From a checkpoint of a small transformer trained on Wikipedia: no biases in attention or MLP.
Each number is 500 + 25 x the weight over the matrix's rms, rounded and kept within 0 to 999. Layers, rows and columns count from 0. Numbers have three digits each.

# layer 11 attention query, 512x512, rms 0.0429, rows 425-475, columns 384-511
508486506527487479486542512521443526474490495502482511524524507488512516494491499507512479502512530492527538484472490533492478491479503500461482539519482507508492495505489488501495484546478500482489537458498545471505479442499556481498441500522514455495534530478474490484476472500482506461487512472506510502483519508550484528530474526481483518525454507496487516510494479486490545506520
458488535489510498500486523528504506524516519505486500536507506512496487479517476554485480489550496502496496451509502537491479462494489521501480509494530511498515498496504515499482535502487507541513468476509489485496451544522482488471483519545488477491491514531493524499503490516514472507473516509488522499508472486490517477494480513522482513492458482516508508498518466477496512505488
511497472519477481529478528455498510475494483485528492502539502466492474485494532473476515517473504502473501493495528512484519498559447500499515458505491486487539503521476482480516506482488524508485504484510492505524527466531499514496499466489509524492509478492507499468489478487499502531513470516555514497512526507486507513509515520514536514492510523504524518499533507486477456504500
460513484545466496470509472515484472487540531533510510504465527533507534461497479477515511511519474516497496535519499512463501480510503512553494513477482505470461496529522540500508485535506503463503508540475473497527493497480508499502542530508523507507467522526557506503496532486474485475478508456495504479505532482461487485475527489501480508460458480527526476512571544500496520500487
519474473535518477523497541487509516481476490502491515478497488435485497497479554516502463512493489508494485504507487471534511532537464497454517489533521504538515504482518504488464515512483463541492539455531510455524504484434519486506479501491470491518555514486492532465489525474487484497529512529501487509489528513539506520518483526495521502466511530507501523465443493513497515492498
562502532456466516465509486550472493490526494495490479502464534507515502506498506486490545482498493474509499512505484477475481514446515486456464521514518462505499490482528520482516493491490483487473500525548515542515497513492514494499479430501504518546520531491530504512526501509474536470521503480482483512496461499523514508457525472513500454484527464477491496512497509485494493514499
476490533504472536515482518526517481528543531508498522517504472520484512482417476516500490510522521518533515505540525544507459486426462475517469524492515501539469475524498509497491499502499481529520472510470476483503473549470502509538509564525537510495422521520533471491477515535480481494476499506476544468467512510487496489481450506495526506508487462503498482469557460503514548521516
486544500507461532490495472445490474471506483470509522457471463573476515473487483479491509486498460498521449509502479502511504496502501499495482496435472491502500453524480495497561486491476465499547514535453506497499535502530462463455551501463561522490449504530515467485470520529504515521491477495509502502486463497436509491482525475522521512518498486511486468492554527497512465511492
514522552546503523485463487466553499446471484488516419465544513444596493525565572467499567525517508494482447525468443420515596580529529565500494472508414488487474503460519490545477488510524457468481496522510573587503477506471526509501482488469513507482523497437518564487499514421467487588518445480521410583537483513474436532502482468466557486482528472443519573448443491484438488466457
479513451493511503494501493463479532465510515531487537561488496536480524506477455519453486460557538506526511467517487532502475461499461485513495543467500507500464493541501502536514494560490547502462497498490518486491501480534514503506533478516537502517464520536472483488486528508546501483490522504485541474540577435465537463523498495459521477510461503493456459483572519511530521524500
505471494510497487541497487518523510476488456492499492502477527506488479488490518487513502529462489495495469514489483542504500521527531489495491507519475503491534483540467497513508439463505531492555541480484479488460551435538507485497488510456504492510508506506510485488483449501483471515501525519522480487476524502480510498501522516566526535506485535533526479497499477534533469511498
475460490556464480542468562517472477532527487514454506514480472492488502466438477513493470508452486506508538483575555521445441447513479482513466520512583494517523488505499503536495525481503499498494525488509488483524549445520529486545492543544505489536489491517492496483468498517554506461477512512497519474474546480565535475507456480523470508503457553492556477479537508498532563521528
534490507505489545524473521513535493527492489494474501531507486481520485468504494485513474502519532476518513498538487455513513449454458505494529512552527483516515466496522499507469511486550493531507475449521477541458475509457510527496507524517519484500515546492516499482495492495482509517517514502474536504504496537531496515505448475506475482509495496461519468475511474497509529500469
485542505504520531485472517521496499525480546507521533525492482515499482494453469506505490451511500481493502511520506489474517445467455522558512514478477517493493481513509494509516536510488492524493496487487515536505490514466461485488527525536524501470446539500499474517527526501485546496502467458496507494559455519504533513503476508474503475516526433495461503469529445514531534525499
498503492512506496506503474483476478504534489453503498498507536515527556507481500478491515504496462518546448525476495512503532545504500529487533497473519551505520488526477513513538444495507473474499509497463457485501509460524455481496550497502482456468463487497493497500524511526503475521483451514545561491542489466460502487476502540507531458517511491491490481499540499522517497499517
504494532521502543488477513486492476506489512503449511516537458468515493485500468479496486499508483498514520502507502509517510471496491492529528499508522447527443515501518520498507511506514487485467503502526498509484496504474483517551520501534518498528437525513467526503514473495520483493489508498476528513506529514535499487492480498496467497500497524484510472508509493505532517519534
568513530492525525528531450478478441422549481418511441412502590501591514518544559456540607501474479450432504504456420496454595602525570544471451463468417459529490483499448447495542463520467379485561522562449485584466537498471542570457495436439503522425489437412538502522595566503482527554521462495583448590527423512428485525480577456511540429495551465492539595511504529493438406459538
509504480482492469505484490477502480489465493500510453509510515453527546509537525493526472494534467476472475478519485455480493508534515525490497541532505515493519503480483525518503479525494506511525508473533481521522497509446483561468524475492454542488524486493526548502535507480483518528543497517544463537552510503517507516471506449502493480496508533449536519497453514510516518509469
505480485499493515505532486503510509471488517470510505473468513545492574486490491525469484528441511537515459498479504536495495517516511499449471521456485515498550514480487530509535525525457519524483513482491466485494523499546518461494524527480499491483516479476494494534497510475492508496513502489522531471501501484468517504549512472492502510498543496480522539491510555508521467494494
460527497529505466499512498497499487504520520503502489529525490515518527491505469568491504463523518530508498513526521469508481465460448503514515469502518527496510507507528508501505519522527532487471502469465510533535473482510438511492496504552471472498469537506481505534505502510515527452564515454508490486532528496499506512528434527459510473505511494484489499462493477503526549540468
513512473495500519476523480471468493489538508482496503502527514520458504492501521474519520448492492541482518518520494540500509500502514475482494497495494442528514466495490528486532510457506471546487510491534486506500525491507503528544528449481485494508485501540476488483508522552584515478481510503535502481480518499529503480526513536534503455512506487535466478505560486502519466533558
534489500457441535496503499509447505475514505509432496500490494504483515497517500467482476479449478515455510531467505532498501534495495487509492486493494491502505527524515519489514509495535476502516516478507492531478511495535513517518531459465539510488465480549490504497502456484534501482440492528504482491500518488464511496562530524528492539464519488504446511499522527516507465514524
530528478473496498482512468489503511477462524475519530456484497527520502523499540482471506468504506560521481540489501497490507497505518520521512479480507529483459504481525511503558504497492513500490490530496505482497498511514495491505496488493534482492514488497528524539479481494467525492494432498476499513507477505459506472548529510494483511513515464478452528578535504447475463476518
480451494514537477513475505501519474494520474498501547445475494479466442486479508493482546494489495425481505533477514523510493499500497462558512498509501505501484527524475482515543533527491482536512462489469480424536522507498512505509490456486534477536470447493470474494492517511480484493456490526521443501536509521529507449470459498526496509503470489504520507531534459512484529465490
505491509530489532439494503505490493516526540495455496499489502490508485483517536484527553536478508517492558492484504535522476559510559479459491523497519443507498466494498493510509466522510458479500527472507491514489483519481567491522518517495485550522509490532482535502507511480498501516514488543467505515451540503449473520503542522508496513503495543501512511468515531489513514490521
490543519490509472448482503476465479465512510528512521505515503471527515510505458502498495459481477478508528489495461452468513466523470514502519512487509524492495504506516467497516518519494484498485503516503526518513455522493468492504498482495505533510492496534506534518521547492514520509501488472479517515531488480495506503499523495463519473501536480484441474522493492517534510551522
455467458462489446543478508494502525494487500508482474541526494481440477467515507505435516504459520505521516503490491505483456492498488455498465484524495505499499499485501531508477496495513550499500482522522491502532514470519486505520463479515453491510520474495485476497483473506513492475495544549515481467498522496536529491540481500468468485519497549498500523526499512528472487478482
467515512515516480495496502451479477503538488529500491539506517509515482513469512502513470490487481496523517494532504486494521495513477506535492513457509512518522496523481502480476506480526504473487499480505507485513525466457460507523550532536499517543478470556504547506501548535544504477460495499476506522510494484552509500455486514523488455503502512539486476509523492499531564544525
477472496439515491486487497486500489476533488527481523530487482475525544487487465532499497500497505505496494517519488477488472505526499488521513491487500491506522518502519535513532467514485492481511486493505497482530471506487477490462544489508486530477503525513477508495488488530502501478538523500520495494517491484526517574465505485510533490499487523497502488528455475522548507530496
498475519475459501504532491510546507535508522467500504481526521541512529498525532497507511492500486549506476524458518515512502489465540527443501478511503500478493529475508498509483510473490511534491516483505473490482503489544499455483481482486525474496484469465537510549466489498492508506456461513488543509459549552477476463490461502497494496491510487498509512507548506467465459457475
496517521500534472484513516469529487495516469490509528520512528487530527487484430501495507475488546499510462490541504480462548500469505506518509502480462513506541505489489500508511490542469507498484544535495501518497503494488468517484505482468461485502510473532477498507510526472471494490488483495519546537531468483500521510453500489514526482471501492502512504494499484509525537498494
501504489421466552563462513510463513488503495501486523485521511497447515499480542490522452488537520484451513515504488477538524510448477509493482467511477498514485472484455541444505493464479516536539502479461516523424525490517507501473525504487474475446503514492500471499533520552512510512459517457491487468475536503499478479524502523474506515504551487490454460538527521510520477529497
492507426499410492472491509498456522476441495509469493518502492480489470494506541465500505495518478517490490546496527520486461517482498473481502502504511467494521463521501485516521501462511500534512449476531525470508536479546498493512507475479547480531501486526495510511462469516549539483465474527470508499507545521526503492523486504518507527506478521516498482502517479510504473463503
532510504480510542499529507466502464492472534478544503503464505535533576477477481516493468546481556545520477506519486510545431481542469464487467492489528536516542478496475518546483501495458514506476521528497451458480504490499476481528539486491519492506475529473485488483490504469505514526514491504504490455510409550471514511479520490468502487503548543462522485444474500476509483467519
500482469512496498524509547487517510507529488500544463486481479493454556526524533516506506522497553531479475468505479505497507543501554473538483541508507511492490495534470518510495511465501511493490497479523484514491519479490514511477481499520463473506500514463523516472458513509494443533465543488544516437470447510544494511564489496496474510507474544491532505492514522519487524517537
549500501478470582503527484491480475506505528456488505492514519517509540489480523466525534509472495568486475501513492518569485527520503496482485519499488498509523489490489527509543504503492479519484527504511485501439545511491522513521498468455509492486530493496509494463528523494504506543469447506493492490469455524482492494481516482491488492509513483523530510497492505460506478480505
510497476491462517549473532491504493468515484500459494510540531480479548493456536474520468497531530505507492495546553488528527488498484528462462463549513478503525498504464530465520471468467496505536492524501469487427553502489476462475528501479539444418480502497548507480501560492504471518482475488455494480470458505499489501483481523478545510492501477470546516503503548442473490517496
528501501540494546519520496427499472490507507459534520549515533488521512488489458517508530460499544521460483442527498530535452472510451483517513525467459491510496514501420517525482492557467494442495502544517483483482488513522488490508514469513523534493482506495472491506492522505486555499495527518503486541494455527467529520502543478480480510511499495535489492503543501465525519514549
506510496456490546470499508531470485508484520484502490510545529509518486497480526439531525530553510539526523495528485522490455514491528558496550507508513498479513451478480483511508473480503494478503490495463490472487507512469496491478513504479520539517526502471533490464477555503506486536515467482434505486505471502498477519461534504506487542566488476521481490520500505442502491443479
492486513500534495509461493496517504507530517497470498507482481495521517501492494457450500497463492511472507491456513526491531527537544455490479481489466481499497539513496565524509537512496494478467540528485478509529514489495544504509526489509512514482435507515521515498486492454489487488452512542518492526535486496504510476509497516534509512527490498536517509490521492496459507526488
516487484524503483498542484510523495491505509503489503471479483494468486509522550497507524483485483522465507452476498544521478503490536489468520527465513510523483514496527500529470511501502492510461479537507494465546459488545554481505499515532482525503484461460483507556497487530514509481444490522490479525444485497474488466506476470502484469541493541493482493477552500460475495486493
463469494547502444502487536529521524515488487521519481529459448465477478489459490512510520535502473495504533488504506520465512488484461477526481507516485507486473490511525482498495511495479494494496501510464529483510489517483467499487495521534493509527503519530494499501484482515499501495513526517482507471513534511504491492516474521520521491537490482489557496500468503541511508516526
502507478527501471487554477477477519476435513471493527499514499526487484519538512528474475490508492500436506479524504499460495515507497486492542508491493506485519526496460499484466560489477566480441493527536511485547488483574472504513495476512455496489531485510478494560486501507537520476505541474505532486497524523488527508514498500490493449468531522498479453517516518457505470518518
476501476546511500514519518535487504501467535504516472528511461496491529504533520503516495503508493538531535462519524508513467528525474512487484505507549502497492491524488479510504475467532520469485496468529505496507505535492486473493496491529497499507494551496499490491507485532502461482530516474493473449496488516483471521517520497484498489511497489494514518424475481511518510478495
516498483566551463523500549536495514535476469518518500528484461491491465525538469520474502507520541476512508455492521489465493488474491491506515473497531521489499506483516497482475508504504527496523516489481517501539500534501509507495499536549502495530522526482491484487489517493481516473516552468501449490488505489518475537511469486493503508501460491500490513480511504511495559497487
486524512510525493518543484473532499491501510465466468485507546471503481456519540448514531501509472464517504510531509497489489535498524518439479541486495440562538415504465501523521441453535452471506484503506475505506506424511531543518489488463454526535508462505491479524511517528526498480514474532521521533466510477485504493492555476506478501504517490519543494465497540487498467510505
504516521487487496517521483452487474522516465496510530474525508476499485524494475499528471473494473483506496508527470460515555489505510515518518497491491496501520526506508464446507522465518487500506499522497524531498479502478429505539518490501533490469487482471503507520515520539556498503510502481508506505480477522534520548470464494515509485466526482481495486515484470493491498544534
482482510491508511474529508487522461512509516464466505461528499471506492463459481468495488496510448463478506556490511494498482529477512512470485513556488471490548483429533461544522511488486467490507499509497481499549478494496526503532471467429509571503496503549536492491536536475456523491508502518476504494511504524519536481437484495522514466460523508551496493521444526476467491493529
457508484478502526484518501485469500455521508487455540453535490531519509509485516431473517497517465478472497516432532507478557526468524522516582518522451456461519498502485535534539547516530536507481433495469482536524526503573537511489520439486490524481502514500486452550517489526488527481453489488478511515520553528516528462575482514481482510524491465543481523531510484521458472456475
498494464466511433487498502455532540530488488517521521512491511510449470560513508514512456460514500487508479497517515457471497471535490485534547508489526526533488483541466482485495486486516475527516502498543522464502507517550491510503507485456453498532506484517513516523500493512507486509473512481512493507468500497525514503506477501563522522454467535503484487507513506512516508528519
499566521473470504484492530495491480445491512507513555451460504557531466469520505540513504498526519505470502547456485503469490518490512540500494453492507466472472503451489489522520490517488498527505509521506518512500419483523509522506494494494504504517531523518533532502481512477487512490498499460429527507534501517464514486559499553460456475487515461502391480522510474471494507466469